Weights of a small GPT-style language model, trained from scratch on English Wikipedia: 3.69M parameters, learned positions.
Each number is 500 + 40 x the weight over its row's rms, rounded and kept within 0 to 999. Layers, rows and columns count from 0. Numbers have three digits each. The size before them is the row's rms in percent of the matrix's.

# layer 4 attention key, 128x128, rms 0.139, rows 47-69, columns 0-127
110:505574488493513488446497424542455463509541498511472508550523483488452468495518501494502508518454561497477492400476516536479514486515486475507473478517496520488513509501531399514488508490483423442429492372459446513467479507521510469528468651521491520466516470464548532511497540523506527428447528498570456491497582561487551601480454527483508452502509511521502524502534522548541478471386
094:579457448438416455511482540483479517412474475481513490480517556510463497531539545471489483494551490448504427473466487479528425480548528525504555498519471530518464507497507488550461543490472465547463429466472479504523497388471483507561460554503527556485527461433610434495585604536559526518508480574550576590501480517484463495461482500482525487519476517533536509490486503492487525472532
095:438458495511447467518544492487500509540509578495445594516541518489528472453574484523557496435469447469524518451554479502577443485452457511500480527505511465586517528408486513438467492565540488551551474492574523518548474441533513487454519457492531485478537531551483484483462528518591552532478545470457446540492470520458513501582502434522477466531539516497465458501457451461490513608469
117:517399494552521517514508476511460522506514498462529592477585565485417494486502487557490497474484476466477575495528457466551555440458467586534479480499442467579489564562445485488457466437475481530550518566498563412540509478493468510491503468498496486507505512557451509560515557475489544485599491533493448459428534503463494495511546567497436498460568479485513464493494513557522504453517
092:503459516500466454546429530512538438552524491567460552493527491462524504477431481547486481474518410429524419509451460408485483501540444461512522473517549478574465428499519541489508546465495382500443571522502465505468534457515497520530503470457512521533456480465479501467438538469540550516520594466497483401486461464452475526513523471512530469497450566503541543498524547435499476456495
116:547544508478487490476486484567542566457477447526508410521508557529524516522463501519433541505516497539465467462500546537470485528507493470437432539575584510513454508492486494490543521459425527529421406517469419537518453443516473497466508574474501498428475517510478428462509530514524509477537500493480548457559608535503497581540556521557509451548525565513460510526466497461538455455506
092:483485442461487505491477516495514475453525599460440522455549512459528492451533550482458472479434476486559536452481524507525469467498499468516500511506486485527519516483486578492518482510441517534485481533569504460577511427507493547493533463541468477462473520531472499509556594463487501533517549430553452571534571469558450456487505461482472504485468535589552488519555517475529491509676
097:460571480458517545530522514575441487515402540465487488520536404451467508454525515518475524497460502458464546456587489544496462473519478535536568510510540512564528448515472469485493504473477491484497474405554476486549498507521528534577524485490523481503482470593496485564416547542507549586483523492497479471502492562537556482548487557534459495429460483506456488411570526540510549524528
112:530480455488430458485563481516484493497569481480536459507469533480532608462478523441514448566574479503543489529513513563503456520541430472417407452504508501513519558500527543549483465445569491516492397507496536433484449463453506521494488548406507528471522462471579500455527479478464473506518453583533524528482473476492497459449528468501473499510534500494436502455568552513429504533471
111:480503489534496552516551466495478455456470470464502477554513517503458476458505562494532541555451462447485621463513470460490481491550477540569517538502504410562552479495469535468501443474524493440476517494533476468601443514461479549529465466454543517590483512573546479534489555522493464469558465543485500509516473547569539494560532495463430513513514532514505535492387484517492582548545
089:546579451555493513517477483466471526526502496477593493484540510546446451483495534515457491489510548465521475587509486467404536464500412526496503582478548542465456505459525527471533512414489508556479443480460522538531490618509446505481553537516486562511462429426499537490515469488414448531516521473407522515483472500444521490554482501509521483551496501488495533463424530579479504474485
101:514499506460426502544537448527506514433548472489485488545445447537516552457520428500518536475484531450459510481460488484565487583518391503502514448541523475545526501485460465510473504566493488534476412459487457544548476455482498550515441520535438429496491511554487435531452484461428501495476476531445557461413567538473566561510473541423544477525500535462482530524446505476527445525456
115:489562520551582520580481551468524484476455443548475560487567425449504451544492507567445437449468520474548511497458406523458460502491506509427542442461479531548448486557536444522466550491481511461508561514487488557467536530580502467493505482451553505484493452437506484460461531545531449477510505448529504498400471505470461494517448511492502569504503450429516545519492515474452509436485
106:502547504565475493514456493442478462579524520523526505507594521503501523575487515499535430520512517529503438551498434470457517529517508501528515466473440480456403513473556459510476514534481435517532568480539513555487493479548501484477527457470582534499441562510483530479533530476537559543518516537598553541552453451548549527493481522481482558517392482523499479515462450487468590466420
099:474468585530458507505503525495486498537597581524519578522520444480536424527440502528467504411463572526491475451517458528507480438537532565508562520499531498428482444560507482531584553527410529463448504537534496544398498515507478483494525493483492448409495441428496484519573472559496540508457523442486487502445455449510498536510494518551505480494505536508540467446496502524501506477518
087:480508550528496484456471546469515560565474501498471525554507478535444476558515557477563521487564618530516494465426459473489534498453431525461479436527435489475473481440450517486496479519455465502501509491573493511519498524415517502485497524493588558460533480434472513478508511482459495423497479461471493589532537447481445449540535513483497475510510533473464495480436477407501618446523
100:436446465486420484479473558561509525490465523524517598515472448488491518494497454466475549516426586477518559591518573479538549468420499456579464509472460438506515535550438522526483500527511560522572445534528494416460543488518511495467488475519491492495518442517449509547420538529557515536480521517458515425464467510530509471500546465490473444546538485478497480467461514429463564478499
092:445488442532511491490465541477536517505520497514547469525508493446483514548421511551528397454566507449528465537463452484504483575507507522458494529496543481471465573480478487468426466511516571476529534494504535503483580489395565510438556483485508536473446490538450462436480543483493479524538540517560550496510527462484420430504541459508450592518461421447530488428447515534503533511505
096:497541511539473533496459473490488413551508382514452429490496486514506505525461568557497397448545457528576493509473497495501508450535519485515460501493469567513420490529526504505524468432504497600494511509497500531487490486585487497540502532412517513498462508398467503416558488476493515502495491506534486548391500459416453529513432460489511546521471495561488528503517454496446527522523
106:520448473510547500457539465474481462525459543502508590498495503532469471408523551496511504463555514568497552536536475441521508411495553511516516433489388485488408475481546456523530525485460467510513536555545514519485546471495503538446459472591476512580525537517456525541509476471487472552499528495508553448453451452463583440453565462445510471478511519514442479532463543508535572534494
095:490473542479507545419556486525459475471448541519423511475520549533492560493467522492557533524496492428475525495453507479568494533502462525492465496421481478473497534504455484549522520516484522616475503500412456460532551519481537541468453492508506563453504532572507414439497534541499494457526510559569417459541522570567530484517538472516495544545471469527459582538402522533519475517511
097:492480437491466536506502481530501439539458487533470512467534523486432447504485444455543549517513508535509558466534468475495488505448420491522464539517452459494529543459488574443497491465561467520588453541517540472519445501490423531499551450508597567547452543620447504564513489546485456471496470493506489540494507514501547451646508487576495467506495517502539509490486488512496529520568
089:503531570562500451482467485431558545598423460506599487465532482522547488522507475471502519475476544551501437496515470533497530496506519548427477477521455485419438587435580494472544539484518475446512534542511470492497583535487452499469498510553543531437524479462499551460499527553491485487522485517569539546498522460555472490445539542513510507469473538525604470466534515452515492433531
# layer 4 attention query, 128x128, rms 0.144, rows 48-69, columns 0-127
096:437450469517488479512494499446425490512463516424571522523464499468507498519508495476511546489512488458537494464481447496509542540414518527460543519518484557540488439440494522414535557533519510576583604525447514482509514525436451583565496503426556551507460476428466494510483548492490507453506559631540452497460533513473451545470530518543498499493490497494464486522520494420518526524493
095:408509509428455463496489527492434484483480521520544510467537503565538534489471420575527523492522499480403539466450456442553578572542530450488499416528566509536483487468462494523445504471448497521527449474465485545460507455552501499459589509504493484479539514494442528573476533560520598492513494472482537453499504547565508558473512532492466460527449501421520448540531517457499455528505
115:499534496480462509488531528529476523560496556476473495514544526486452482484496433535478481476426460498489531500515454502514449428497525449580475509500578496513504463537435399513423458471483432538536461441439430429577511519503508504481477571415541492549535515476485475601475489492542499470468486449513521522462550537561506567569478508543491411475533571471498448480482483555500534497488
097:481470491518622562485502535521542448549543497478535566535479520525464492497396500525465517533403524460500501544499458536524503568521475540505530552517552482577514515468515495531519547472444475539510532480491512536555478468504541541507513453505412461560462556444418488511467407428513504500464486484438552513549515527460544519519573412540543549482529543509510534516479511477464476504450
114:526485547435601446457459473509519484438504453508522500474591512474535516552506467502469462459471512490440515442499507538462542449526534525398542553532479550500475522595547545497518563473488557525460519533489533540484499466498427540545526543414495541489470526497525523407453589537562535508483599545502467513508457526465463485475505520511498465483563491475499506511451547496530549462467
087:435432517546481505434526486451487577518433475444438500410521520485442544535510498538537577488472448510499480441500556510459454492548525522474488483504522507496459410564461531510431527469491501556554464502504473506494483518514506478505515434533529477467529506447462461591495508482490575411425484476509489504430580530549429495522523556528480468416446513525530485485474469505506428490535
100:475562505462498493499535553497477551453438516527455472520500513447544520521533471540551534544504496454440486408555518561462474618488527505434581486488459488495511453515461484480456535501459501478410433469531432497472474492512561459435527531483600539533510503481483498560554477537517500468532491481507543521559483517491487422500497490555448554555472492553455461483590566483449499520518
122:469496424516491529432516432480508471531449472500542457488495563544516466531578502490488478488513567511536479530462506448530517530513535467490475452417471505506540596555531515465441511487514576577546567531435571380474510522489503572516527530532510522586493437454505536476535543570509521467567456495543554504481522498541482473465472494502498511516476454430493554531518511484506523577458
107:512562473487423478474561494544510515453469462468502526492443506467556520513459487532553493574427503435469588439432480566435464493411471497499485543539533550527574488511517486548510468502476513444484491454548504450520466510521526503528447556398544497578525513490479495575493545434536448472502544585511537460499468506562562512492506515507419493542477493489429493542487507527459516515510
096:486475536491526484467443530496494495488497455500480507527484487491527444452489493497478504529459494534525524579535528588504570442486484472525568620510470549466512466403497447555503453494582482504510549545533544512469569574502520525518523509466483502589537482574545565466466470483491412507514473592466417530517490540504589477546534501528533510510450489440482450505461486532546483492458
118:526529532458423390511525513481508515478459510552489480497503478551540582535498412459469497492508567462411440414501509475495535554551472485439477487488511541446448506572545509491544564450505513509433562456484451530518446474522504470506553607449549520492497510498488541513568533527466598480506492530472457494468492502532500445448519508487515508527541520496530533522519517406500470468443
121:492470553496566559521473535559481525549526523526529525569463515468474471473493568565576492539453497475524497557577450479532490497477408482532527517513436545523542435542503424489538497534542452505484540575505545539445566531541540529563476450534512493484462502483482514503520471460509456525434523466516503412464514463501551518542449493552504554478522536592495469532509526545441573538561
109:510395500534544530564500494481483552496557551479583581552443492516418458440547541520490491478462498513524571518487442454578554462462483527557474509503449460510513456393520532511518429561545468509493504503519548531474517496519533485509454472569499446534502446482471507570506496496496503471528475500454493517506536435545499537462485427501444471520535527516538477459479449443411492519568
100:508493478463590539526478520530548542544506539512482527516599509412453497463565508476493477453505473551570530482575492615490534574505508531511473531521541474486459517399509448499502510507467409490485509577504449534526455513477489517518574495493554455518426498479543509530434496468483537516421489407466470419501510496480496542532486465505506443432441488488522497517469479542480474502539
091:493459524456451509545514516467478514503507536536556442490516418508528425560435536434528452498472530477515592560562528497515563433468535475522519513498454497524478529495457519523543469441467483560474512520529498536501504483594571512567457519516475471530444537473484482525486550487412461496556479505464488461536454479588527579454453516489494456456512553570466470576489518411483517498470
102:457546440506475531473488556471521514491530429584500463500485492556607548522462468466480498472623526502462538488543479483472529505465533472491455441544566556484488486495476493563433461518475473513540464518541469503567433513527471532505510480484558502375508502496550473490469458475515530506550443524502531526551495537491495521528586535537465499460509519523429481483601555451494437493464
099:563443449533527509444527528499472502510486453393605552455459483488513511533542541466581479400436410523462566480555531500555465447479496532585506522538493454525529500502502537471533504471480501479538554538584577486536487578494520535520478504452484498547552536475458510508459490487436519489501460516507526478448508496505461544466525474498456426510506505497547508442465517579443496519498
100:524496448564493432516408508480528427522483588423539483472465494523529482531492563558486512490463489499490509482569492509532513441449534504499593553470527505483491499470521502521538549490447564507498538480425572490496445484471553529544528455507490509487506558457489479487454493503482582492482529506488468486536487483626471504545505493488484425607515461469474445483485411489542525411502
118:513555469464436512500480549495541536556466480512541518514395460599479494461446500479509527539510494509411512582509529473412555505456499493541459471527522516481473456443513458512497510508454465499474481493518520518545519519522464398526513506474506554568497552503485470469467460446502563509559475493436560587518501499524498550587607511512515487511482430450436472552472504488469504431487
103:491516494463437459522503470586505570504493440508539530488569510443540477531515450556501546518512525548496543466483455552508472554500439522416556504537564433468503531581476444435507464470551523512524487530490448482515495463460432508527464520445464529514441472497457519503464540508529468447564461520503485456446487517413482540437434495525595527455505475474604475549474506516521551477518
089:485520560515488546533599448469521525446472464387433460524529516496445533491529536437425553525468504522426428438502482416455476409496534521460470563460482510479525512509476559521556488514490488489457485482446458513529512457443551512481446469506547518513534556465497534577507512489511469450501470520464436555519526477556516567476599457490475502509502514566447510487500548501484520506465
094:522508483516488568504442485456481520484488556495515550483523485501449491493413543479515490550525540388445474581564499477483526509506519449516502473544443408538547489487487484509449511450427444486544501488523563480514509463509525550493509450470543479514506479480456496525508552498551557501529454511413519525388508458613544525474504432572458489487473443504468474469518533447507468500413
# layer 4 attention value, 128x128, rms 0.16, rows 32-63, columns 0-127
098:483509538498605503442531503453538531467492507471486454500474521469496529468497504442544512558479471571549487511525530536511572441494549544545504478486518424484502534506555496445479494507509517479463448523521485530486439466509555427545506443485523490426385473466526516492448506442511536445471564550450572565494537431530536490457568503512498460559419431541472500509518467471420476543524
111:519437495463476502531459526477466500534542490485515573464524443455535522407567482485495533424461481595498482573549515477513515553459569557454469550503511424459531469477522503525437560463460537540482398560496475494485500518533528546501465464456462495487530434517550536432433495494515524480509510457479521481471541502532494507545538460575460530469472454525528589496511480486455425491572
126:499514522505556474565491440524490488472465495530517474515484491476581468461526417496470483507509451552478617546530527467395515500518511534520466482463568507532514485525554547462462517445464529514409440505439521515460482511472527504524498489425524504494534547563503528495504455523578450478507527486505530436523479478497491419504480604527490403527477568497478499542512451544390504515527
119:499560471533470506528501500494501513439524498469491456535475503509477554473550510494515477513478559528518516519559539505498501462570499419432497523424526558432535464497527441536484532518444425445505555502520552483547521577416501572485599484495537485522474542474487530474525475546391459614502508444486496541428454522483515482467525501471538474499570525441522484467448508541458466566492
105:569523476524452516484504520519448518496476539540539514500493457422554429443519523550515520439522554439474588522479542526456478550541452462462511502537526419512502512500448504445557511510461527451488492557479481479418524495546463515558541466538489419476521493530541490472490431497466512515485476436508437519541499519479549465526479489414453636476462503465471539496519463584560511455499
116:535453519519488508463501467506486472528462549493485505493492421517475482542599471486518552542540479489518496468528472481558447557469498575525501369486479403511466486442542491484490487556518505530438530441454433488457470451561486539502503526449427489488484511518492528504525512420483549519491476540499524508503530520538464531483478484508538584518579518508548481380515461568503549592529
110:530499391500508486474482538503468482587420479518409510470510508488452509454550568491492512503514481543577508532490494533511496495442536564493548488517449493536463478582463473490484528497479517517533502441384478472586491431464508493490431554519503560469544505540499506477482516453508460513509459546495530516531507507453449373504441584484529521537478518541556497452493418512547517480498
109:486514468531504540452527423492536560469482512472504477508485525470491482479447569473446516524477546482490548509487521457455482486477537569525498468508462496562486508454486497440549498516573493525541487506464450608509463512442477477495485507506543562471550514484450469557530512472547520544451565514545527467545472512473466441498454536511415511460395418611457504474568544496506596485433
109:533503489451640486511526459545530442508535501472535500490495511450527470460501449449493556513386445549473526464497518549447544433505533517484519513585567473443452581437453512469556476451517505415508549514551526512529539515493480499459452502468512552478508502524532508523466506459521461533449490485513520475508521470540445598469478494538447528573480511541529509494457481468491426487567
116:452567485509483539518457536514474476487470481618558536471417496506547488470511478555494489539500501448467492516467431463447506541509509434488486435475471476537509459595530491512493476507479544526488478586536518463491483433519490540499487466498480426424537495525492474433495439459506609532447466488481518463532515524506516422516496473424495577433484553465476582522550518539499515564459
106:521497495464531553431489502499526530499511493496464508485485489534513459468576487552511531489458440556474488562540549475593504445480463472487488505464488463433542521545559558488460477505563449506460493528469514530468469596544541494502566477592440534499509517478479502504500482546549484537542440409544499476445570444404555508465463538474469552507458481437506567497507498599492525510451
107:515490447493500458485520504472494549503513525501453495501547492516464474471457477517535490493485514498507458471538538443452506444527476520542468517523433509466552530521470454452563406460481482498522524398525432442489607448497547554457455488504535532542549537472484528512468474531474449433530553451554446531535480520488557513471524535541390547629497542506534519541541507457474537448448
110:476459537548440466567456577498497510477457452507515504508485507545490531483519497504500475532527565484611470463487493441518495476502416421485456500419445568509477449530455456532511496533512512511491524432478514417456526488485474497487460571513544484520436525510453508495579498525452464596486528586448502492509475526554546402492490514501555527503576459493484477511521421546537480481451
093:559456497448540516520496519531474522539512434496578514437539513494542512445488478546391524494487532439527475462450528498521538529513558551502392557487510484492478522473527490451541505436506524468541460551567470507489424476518491503463519549454508460525441530530550526545513475512420514583468544542510551499567476471461490544480519508491530486515538585406511490465545468573476490459575
125:510477452525459526431540512546468471533493543558481489500480508450463555511498545485534519436542558534551550550472568560537514486458518544488545545454460509441506472488465482526395471495476485512447508525390450428547541490467489488442533495520476526531464454454534576482505482525486466467521473538479497501429481511477574430554474530526514512514516427494490441444560415586547506505482
117:487528454551422500459529478528402546497456523435535477468529450444505546492568466494526505475475465510526509496541473550552494509461556513547494539525462555511544429498523459490524504422494546512439519484436522526496501532492516436481522460438593503557475445529492469441503559508504536534520406532484595486550495527470477435540528570503524585466478515530523475395504519466506535497514
108:569419556577468579494498478548450480483522479568489540523572538502475482579522456516531525530539546435426528460483476481484522549487475503500521493491520481517495483433492531530496503465450482564478508481422477464522546441474499546485512575490438516540476478486551531477484472506548522432572489522486462474464515538544501542492562419551439507514585554504503444459585538555568498478514
092:498498547503450459538517518495519467472561572483507455483541458462510434487449494476471580510473556526469522523472424506524539547517444503422547469498411489517470496494482515453497487571557486528521487539507494570495469493513530477580509506540477459399460590493480552557485454551565475578499513564541486461434531554472514503576503442538591528451465507468456492479474507487477531535465
106:541471433468454471524561490554538533555539468531479546505516520487509510528550510553528533516462541511577447498472543519560512473393513538564513459457464427489439530545452510492525507508525562450491527493504447416518498535511583414483430487552532491509499471435443463503476516491477539492487490505547536521502485503512440490453520476438498583527555475501517467474520398564573501547459
102:527508558512490502498525478461526583422527474527521450552467525465474519526525454490554501409517565498479551526539488514512524531510484526468496449468517489547504461532467498469461534557375456567491444555385506467484528477430467458475523553518505458539452504462545577514581490530479536524482499488477506487463487455490546414514513520493389483494511538479485525513562447500524443544546
111:503491481563499419500441550473509500512455508519408534457475537517439554494616515419519465577535428434531531489554441530461401503469463487505535425497493473506500450481512514502482503504591490508439529448511550487511562458527539523489496542455468506484494497475470509491499531457473472478493539522505488498459608532539559508492430584500556467551522495495567520471531543465504482466496
100:528526505578488510471583534454434459525468446497493519466458527595449570454457508470464537499472451453541459479476481522470560500484557471473504571529550498473490516471481428495528488491555566455493575434498591500471516496485511517514478531501454486527558538510475496559520542505483499463544587515451537531459436513444481517496467469509537480505515494456582500477472507363548507480443
090:530523470532419413458447519417442586506491497515513523401540488517515491493507524469482504484471510482462517493500449535512524494448440549487523553439493514545502480474446489480490485410566477554526543428440450508490480397576571478494474517492582483497559496484477567530549496520484488548528576538493498505545526499569559506523521490534476526494550556492503536485513558448517545436497
111:546558469554413538493507534547522501484479568494502542498458461517490498475563476473550488495509459435604484528543516479513436483541565468486568506461489505456498480501589497501507462490489487497440545570473540400486511565475505556471550601526474519541497511518509512484465491524495459500476486468455511481505454605503563475473454538450588567476473512443516468403537512511495467522489
119:458528478610519508458488483480486490507377474523478481557472571462519535534503491501528464540496542457434548473579559535512521419543574451482538497511530510528515572568501451522431512480440451429548529530512473401486526557516473500487483511542501478535493499494500489533542491597502496430490535534492462537454450547539472503499487477486546472538488455511562445530546513473534537515445
100:479532472480489458495521512540435513485571517473480508490578507537476444489482463501458471482552536417486461477562445559531519509466487460460464522509489514564493547499477397500496541521551445463560492440538523499454497473485603506474467500548541440480515532512503493512472500451499582496523507575528459491514556462384456471552474599539483450541477524490514437445485489531453494501587
119:480559479489521378465472472539446514506439509491537446524547484480479491478479504494503434491512547409526530470477528518510500407480485508528501542462471543568479513510477467570496430446466431542515512437404439451496538537440508488479556529517559460523524513495467561486477448594478470589505520551486511500586477494463505469541507548534456466536463537462439454496518490514476555476500
118:449497474496557504476481593479544467509491450487474582496495539554514480473523517481507456501449448460605472493556480488469572449490494502507476483519521536464499570617456462468458541543498495553532482466494501508520506476495483452452448563510470560427535472449519463414510417459499503499448486510516514518478520513491586420503439548517524467499520508540469488519571429572537503435534
108:464491480458527432526455493481508528415511427484493467482545531518500558427467558485470482424482458535492447478493514461523575460581507487548464565542475452503490492507456500531503526466500485519620520470468492543547529513463489449519498562398515510490444489483481433515521532559471540512535594492543549438519475512573423484475511542504510463494505546526436520527495452433534442475521
132:495457450521459463463482575454446506524561480595470513534465514555450517485454436456516525470492563478494532484511489515574520473461476456531475467537464548472531498503479443431506440450501539564501509463411523401526517483548524535499587531527469508505429525509526485495545484566411474557519470546558491580454423490510524498528525493514520497544507503475514545482581447485510434527481
096:482479504516505451532433511391516458529430510501486463498530438415473509469518543511506497575578527471553553423557491483455479506437485618464528493535418562533495455537482475476429540466451494564507471469498471454604494456508500488471497459501566540505466495481535506487489522489482465535462540564518482520534517549545583479491501499527533483521503495508517485527527542386500507461498
112:496491418525504432532487455510524484559494418572500526582476562511518598446519514521510509560484559515522433511507498381467555478479462494462493503470555522463487532591509478526487471529548494495558507484505542458553503489484427547494527546484422556482464439489472489509480498547545528488455508495473488375443435500525467460476555512484567515524541519502520516501524471509503545490435
# layer 4 attention output (transposed), 128x128, rms 0.14, rows 32-63, columns 0-127
091:599543474463511486489481566522537514456514449510499502469553489454539447501484497518459489449457453483506500531540493442499439495513401428498508513543543537551506491481528479523549435509500506538499557507537541546483506529543419548525502513576520485495414542541470494472530519489471431476508493495433461436531496549472539592505534543476466595475543549457437443465433515493522567459437
110:533506511524476472478492430532536507446477472456470491546553465467451497576479513543480462552480477442413496437418450533571408462541500502511516573497520602518457594498472503527526445530494476474551566436495491551504469551414454484490490541512492501571487544532486500530540548490509516525473488559532474511471501566501512505523463495448504511583570465510497436487460445468494532467466
121:526422463438423569459473500424511497483487437454475516464503529563432468571493518537549468519458514506583452423518479513538475539506502465478548480525506472485512485448481433481585502545485428441521546527573456542569430472469464451522478501512468504549456523448452452478466570495509528482487470542525492531490545451497511607499493453483465546506513452511491551534442498490547500458511
108:480422503496467532431534534510500492554525506494506550476472524486558527470500489518469549453543496445475565494427447468509544531471514560487510466548503486584473575525456471468476495492549549539487521496550420488541466429535534525497458524460508520451532422533444472459452485394563557428515513531528534426602443480489474517504470439524497485484447462566509539491528481465500571500509
105:452499474446487385504498438476505528524479430499457488544543528553478571497481484452522477543481435544497432557498455525509541465425486471569537434485506523545507480562486504501476544554546513493547515440510499484514508500447561501506445571460511511534469514499523547541518574524557469480539502552466561497490488510529435526420482475492554359478519521543531454539461481445482456491513
114:502494490441511490442406518435531499490530445427529496455535604482582475459425472474463497495400463503557458519517528526484520463503576429532492598551497598529541481508495510545535499497476470519527522486512521479472508525477476440477491488494526455515556504501497489518511485507498425501474538449495499490562517445533562446484507516547471381529505483510449470492542536532542428443493
103:431477524510490519561462466452498503509548459510522541512470498514528510535448431498523438498432500497489527486479526513504500513547494434525499538565502507498503508370555562560514460501506543523498500513505537520465421510546510533507597524521548354474520533491512459504430492548443501512426524454490451519512503486554549566523504462472444503531505561489529437539464471482468390508469
111:512479545497538475560464507500483425526485483562499530465531527546438518538510459502556441518482502534486480528486483471507554505522477482446449471469510535457537530514526476499479547466478460471370474499501544421505451430526480608448497447455473515513437545493500512471458476474511531458551483469437476488466537433512530504491540505531491522524540566422491531578408529534505385560521
108:429509433449478493476502596494492569551507449480485487512460486499478546538531477555502399445498502471483465549476513419520446523514457516538444474450466530507501522564525423527445525507485469558512544517434494517520521564462492481511563475496527516491522471437440516486516538535482457470539443524479416559430576524499579452531526439502496555494533441487489525441481559462457488546462
105:544444495531499482460517456569477591459512507462509546534516544508473472498541554426535513486530520562462468469499504490520535473498516523511501565572454519477517526438493489461511520496495496433409563423494462531567499518436535481506465571530475513523408573508523514538506536531458443460561538520493525543480489500510469541454487517566499372501503494537483485461486413513451460452579
108:454486495518463522554533566475596521421517483480504452510537480519486493528386444432503523523493522473453510518484441566442568522533472497485543475497504572620541534535434530531521473485442475493529502509510465439559567414464484532509440513473538480490499493479516503539554504513458539475435496543488467484510420488541483541464528500540475575476539514602497474457539516456502514504503
106:449481502508513538503411535514515447495482496522576470488453482464504555566527476495468516507547491558509447526486466508477510521380454470504502408475583475519504536490497538548485582554492527478527476575467505535483463441511455506545553465468471499476463519495543536515522522479533507577460452536395483491453495543459479498535492529462526474424538464389529497456479594525473458536514
110:472490463512518518498457506528455452521429585516484480477427493412520488509462456444496594457537502518458464472517497493525499512475585531510619517587490422473462487437547507426512580499520507483520425511480478488513487478532494538520483428473474438491523513542511546488408480478547539462525527417553567503515495403456497543501531516467484508477458512501468530473489518479538495551542
097:520454469611485492489498490499545495527440415479501493524448460458519530520513542504499443542462456495506513468483502457500471493495482551506559474516457604484483384490570492545507483524508508564536502519422487502468526543425577523521430499522491474454520518511501512493498561437560481502517504506532444506521542522523478516510558437450584425559563391535511535500483528509562542510486
111:465546531436482459546482512469526449476469442498528510498472448536546499484482479505470488504495450431517501479479488473519470517575470446447519505471518583562487545447517502462498468512549523524587442451608564536451530448495508553532504456513509409468518558520447518480517524542497563559478573510500536508579518498546459522471461496494548501506454558521497504559496589413451440484551
115:463486570554528472529453523520580445477566458522496557513511478496508530525497503466584531487530585527524466480482529430554490453494474394471474477465538478508502544518450491506516474584422500496560543474547474487452473479512510547447460499558429461451541466457515481500492531507494523470531599423538409456476478464512510469470481439450511451563514553475520452552513484478497448542493
110:485586465474478486484493481396521502548467529422560469479475466558481459431485530498504521510529484477551465461474510523552536466511544460469482498445465523508496465517510529548510554506505523527554491553543604575443527509452591415517482442520553545508542551533518484487604484542457496560502508538536509484506564520467543406468464528493493503520479498475447459484584522517468480539549
084:469594517546522547467572527518423453517448480412483532542478559500520499465493513480502462478512419485539490531524510519529441467505548504446507460540515507450534548610574473442472485496514504484467477495544464390580504481473482481512511540430469552609498515548514527511493458539565500438473514440523559502557426488556484488498493511504458497545537523512512461527518523535505512541549
102:447508534514560485534449501466465488452454472436584473458577510451516444534517459504463476465574475474449476518505511546456422473562502490467566591513519515529486461505514510499432532520461512529497449503478551515495563510526512576536486544521507480410540489493517590504405560522454464524524522481445445465496507524480516557533500517526522487461521568480451511500514552486432390505521
093:487525469460483490502485508510445486531395488517439553447509589521474479454476455475448557568476470460534437438483437479488499538572549444468521512523509525523547522454536543461507478478585499462502536474565517530421503518496585540498444400499470581529513538559513479470457529515553530496540515550539499450554509506493440526479438483536510547495547480540462474496422480500523514483442
107:483522467444526501497527491523500523533515530495541400521493510512499519498436510551467521398492512596542494438446519528498516505504515491506457527556479462461493467443479508518541493485457447503549503581562480575523468557465457474473525444474516466490522503464458435527528448570522480521402466467468499499541428482474579484560578474553470492570563506531455418495522465438440528507469
096:449457527474491464558534563511472504586524518552486483501496434449519478505573471527463469518516519534541613487544516493540454527416468503544520480538453566482399483507494495541439561569428452558488454507499465514463450512529487575482532497492532428419467475515519499507536462511497553519460467496530470527485507566460490457533504549459429469445533525539460481509526431523469523541551
089:485466538499501534563508496562544389597507559520466522537393528538537506520536500475477519572526461515557459521456566522527508527517527488521567519523527455414502513523506548505495526572496483499531423516461485528458515563458436557539480494519451463512455525512579484498561459494519496469474493429470497498480483481524462465447507437483536551585563505513526416442480489501487460546485
109:470470526486479455550517500513438523541521488414515441465489566480509525480458453548494536457545511547447486543427441455537523506479429478539511492505486518568472516490493517480479466493464480511570451441559467499539484407520489426523443447501509423411524549471510493537525516441502530497499503553538534512525472451535529546540515546526472388555534522505472457563512401464464468512555
114:491480476398442498545533540570509533516561500551502538479546416533491484436481480503518524411539482494486474551498494539551549558510470516522440515468507489546508441450473450469475542533546518472507536538505498626472594512539589451557511524515507452495487553518552531478489445472513531604521452444497556491486524483435564493495484496550530497463456498479485550571484494503507497531510
103:515496467562495536537517482468512532513487389489534465534497490455579522457524521485510489443465449515533580478423536429488498527450601499447470488545595480462520464494527521500576444476490534517481495540426510505539466505462442565479505522426440503507537472498504455456465467509531532532425495469524473460432480557558459473461500474444522512498585479487507529548530442555516523478439
112:514493468557450528494483544465507463540545473513436542468430467536605532559514511472519568449524451498523487476490465453516496591513482532523479424500615406494473504514485556498558506519537551498504448511526502504529468453546532502526433431507401485519495558467497510437480526451512543495477504476434485537471489460508440503465442441516572517557506519505588553509466533511494471514530
115:499528478516423507507500467523547542444444537507542389566521497504486463510512516513463534466546488521457536474440515554506539564522518479505442508536481457523456490377528527454525411486533562523480516510456512504518482515522510572536521440503552455502507584509481480531527541546474500509535520437538494498442516484509523574495509516441440501504482519466548474450403569485461572570432
101:546494506564454550431463496538448477565407590549498492504494488460534467516513516536454504557460492466500524507504467525510470524535495520482466450467477464489497522519469529496414472544507552502419515494501480501471537545570573581455488419514489505493505512488520452484478531425487537407470410424485453579464493442478545528515519471448520602520525493438523524520511519507464557465511
119:468555528533505512564456558532537442496455485479513512504430466473556441462479479510464502543514522493455534445538467467458515536465465469474535507507506453572432417536517470485505489601521528413493499474531544560497447511482510533507442472490500477555518517543517445488521485492595578537504535490465556476642482543452472457490505463419442484478524458486489508438507539512442517476530
098:491483516495543520455518466554513384434532499493476483543460483552478493556485512549526518454545520537518424467518462539507498544543464469550456549445544472439524481398539479567542497528594493526529538495534543532462519587526503407522533507479535471529441558504510493560455444526558476493494541434457565453484427507426503477507460478493513494577495512479468465491502490518524503553463
109:499513519496476535488481536462478511503492569474495461471512402447433445498562522509483482472527479513442524485511474540468477534500554546567454505511521539568452469424468535455495552471464499463359508486563486534484502470489586533573465473529535480516521513537454540531474490475513478496466529522512450503590507445504605495541489465512404534456467478499510524468547463447496429547550